From a checkpoint of a small transformer trained on Wikipedia.
Architecture: RMSNorm before each block, no biases in attention or MLP, untied embeddings, normalized queries and keys.
Each number is 500 + 50 x the weight over its row's rms, rounded and kept within 0 to 999. Layers, rows and columns count from 0. Numbers have three digits each. The size before them is the row's rms in percent of the matrix's.

# layer 3 MLP up, 1024x384, rms 0.0902, rows 424-452, columns 0-95
100:450429500560503586604525496436506554482456537499600527532466460503459545505453532489523460396540467470440525434571500555361490488468494476453434525499541540551591559510416432545539455579546567546493479582487465465562440552483510527492569471585473578452508522489590562499563458505488545503
099:560458495481600520506513426560529529526528560497461508532506487532500527477451497488557517510540392428551442510540448496489464510489531545536420515471549471464538490531548565464451486479478506452497517456561584512512462459462452476559522512488486442547475543544550551448469460449489633555
107:394506470512453445513605449446568603567483493500524543526508497482433540543534514457470532486557560545439493471542560473531404486418483523462497525556491541499529414526519546538549459493564539488527527538523530551528546474530541560478596478512522439548494487452539577461548527518482481571
083:507538546518418583593534564490444535509460404521538432474568445486458510455455457531520519499508603563485553538508469537448599455591502464507578525454522524516471584522566453523519496448492466494641515556512496446430460477529494455543506496409532697548458475459492462531554486465605499626
093:510495403521550500495563458548532399447442570595472544555502513488528558494565519480505434494448462607528455483447434477504519493504543444488423420578448444491534544491466524482469505560559462575588471522499439554523499591541533602506446440488516535551412485522565509564568537509475489561
093:521434451550519513395495496524497463544509485474425517579496545542384550527544532453422569494456538534514418476417535505430602439536533441504482501426519374516453406498592452511484518516521511584489542401502461506463474551425560486487451583514545494544571487498476414501395517504502527503
105:559506608455486493527460506449509412464441594499555488508574599504519541554504522551510615459529535509425534519507470507449377420529466461417470598515457587493417503512535482534558522518513512446507400466580438524505611518494450577501439563564571479508567531566413492446549549522452444503
102:432510538571506429456522361585487589595506508514483445543466438553481468602465496419520469451505499508531459536445551412494553526466511506548601582541489543475481530594507491444541428490423440438559454476509444492559481446488522502621503512540543489526432537442524485450581465448496556433
103:322489537497530510420472386530527432523476448603506492506505569629465480501517546553424546513466445543568464584463560538474519507431527530547409537487505527470578523525489605545392542531475498456458365529489376560507538530504439497427496512430527524556471507494473499521480523498577515522
097:523498503539606527476478455449491550466547565489509511544516565520448569483354487477501559441395442500556569466526568482496454447529457495498498492522439475523477447577494495508581533476516459472583495435538475502446517541476451568574481518461555427528488521435504497530470532485603501505
098:485439579600540491532500412473439454474621474510517542447514538403520389495519530567509477504629499585550438380452416401502348401490524461435583436489553445465525475491513499436445530482490339552433548464506502418523425514430546507463531555478444538475572470476513465478539490508532461484
101:553461512429533480558545588446539466487512438587545535523464471406498421487579479452578537529527474503530472532455526420530487505532483560498539454510572393530466425553587580530512511582540505544538528479415461509533493383471509457536578495533467559427481478524459418495534447578528431462
097:571497416462521428494466465492596500461459477476453478493510513499607534424446515545474575591560607468537552508467497441439519496572565584449523493479425440545490579522557499498532402463583535414526482457521591454585453490521508537460593509513443516515536433498489560423492407641562500521
105:545542515465446487495358510467472410464610546418462525481434588576597530491492528556425525466507521520491536490547531512497528571504554503563533522555585500505571545439450485496531535488479503500552544506521530498476496568466462536519506452475519529526482475474511533469520522536483457475
099:528431521507493503480533565516551540404467547499445517469568550446523465498435516470479451515459431604532404567536482519489503541641335470520497440496533527437519519468566484538533507416453568403410528548439462455560428514446519501425569450487541453503515462507466575523506457527539592481
103:573440466555523569432520576530452445485570575565521494484496455586465501472647402454556504528555561489385441499533513450526493575530484495487608561568464508555507531479385512550495484467500542525529469476553455590575507494490576462482498545459472475461480423479529500548468430536501476558
097:529529515425514433513535486464445462520452412490493474439495528510484488525595430553412583526396423544473581505441477521460426553452472533476501450513521460515526471460569425469381494391458406453395517526447458441503549572478511456451478507446425552497572450534471476502500395566469495474
094:590512514506483429527492452529494490446507514498498560538545502488441516504429580454532473495377477439520601466493645453557431419394502532506543596535477471589593519513536486505464506587552482498550467476511384496482527537481460456521534472555479559489484585494634525468492564496568526491
104:458528446464505468406466521483561556478494507403549564625564427524500508594400373596507531465470514586522492436432592540588523523404453602486498428443534472440512529435495470562511555534422527506482561539487490449554560637436524510535508516468487511503491507475493443540465548571451550545
099:494475544525499554549462490465505445525518513554505448594503498455506483530420524417549429509491459519425538498509517492529532506429416540503498573563437388408518532520529515512505518545556470504512471422430417461519521397537479483501460528485459471372490487511528457485490582591502496417
097:458490552480471595477479498435471423461559511475471522473456442568498555586475497385539454518367461586529427503481480540510512595546542421443585499487498592461597502528482407495526571545548487560541507475514488356410411549442606504500567565454520535633415608407444496522487468529498499516
102:555529482511458437501440559515420475524450421587527484446510452447486461496489508487441483549576444455537554567449612523469587531557552458569592444443445516550478413481458427481472547477448459469554500558383541518451497540427543487596460466447532494516501447451582619539591509491474477468
102:508569532553477533471526499555466541476524461560554543415458540415546532501511465505378537503506461499462397505453480458481532548532456453439492454544433544444458568429533526501480559470532533493494460553558512484460535445556402518468549551423529466455526497523530606560506579477437415479
099:487440524473499496472455526473514419471469588476556450461513563525400509452506484493468536552422408540540518520518469486476524442506423458471502514467527494535504572578462622561498485509518486499508516554468504540587494498537564517499557487440452458440477500530423570500517479601524499452
097:452521509516445471502444450529469496466548491469499497470537524559589463451516589488488531577476522535604427411467445521532529503463556503511464541567444451537519475570437438554448389566417534520479573456514601445520499480577513510427509587492523422493493557493489390483382585481591535518
091:487556491462461484480436361508400500489543443531503444526419504524374521540573544493524588583465486446616497444509603522530506429459421420449588417435479617513513488524495511475464533418493538466522451557522449546602557517479488492521578609535470533498483502517485455561546497515492478551
103:481439488574504463541519545488501566557479468492599554487488414516500555394502514472470479458467528543437449431512560439505512549435480425461442489586483408436498503500531486515416643449607543477535497474532410493470542470568523508497497476590488575489517403452485472504419556476502512433
100:459403508423577454540528538596500558463570475551519502471494483510528386502545602509543488572568465596551463476439516525481568363495468544488493542508520571493440525577494510500516531570475521575506520481475494561448328458531465514470468495534451502542550479536542529466470540506487538449
105:436417454476381492543485374564474507576419499528491493495516562493576501540417551588422438578473521463467480506463440512505567423553559487587551522442465423502577483461523534573552497472370369500545455626431528493451533496437515523492506483490497511478494504435429485602554397506410512433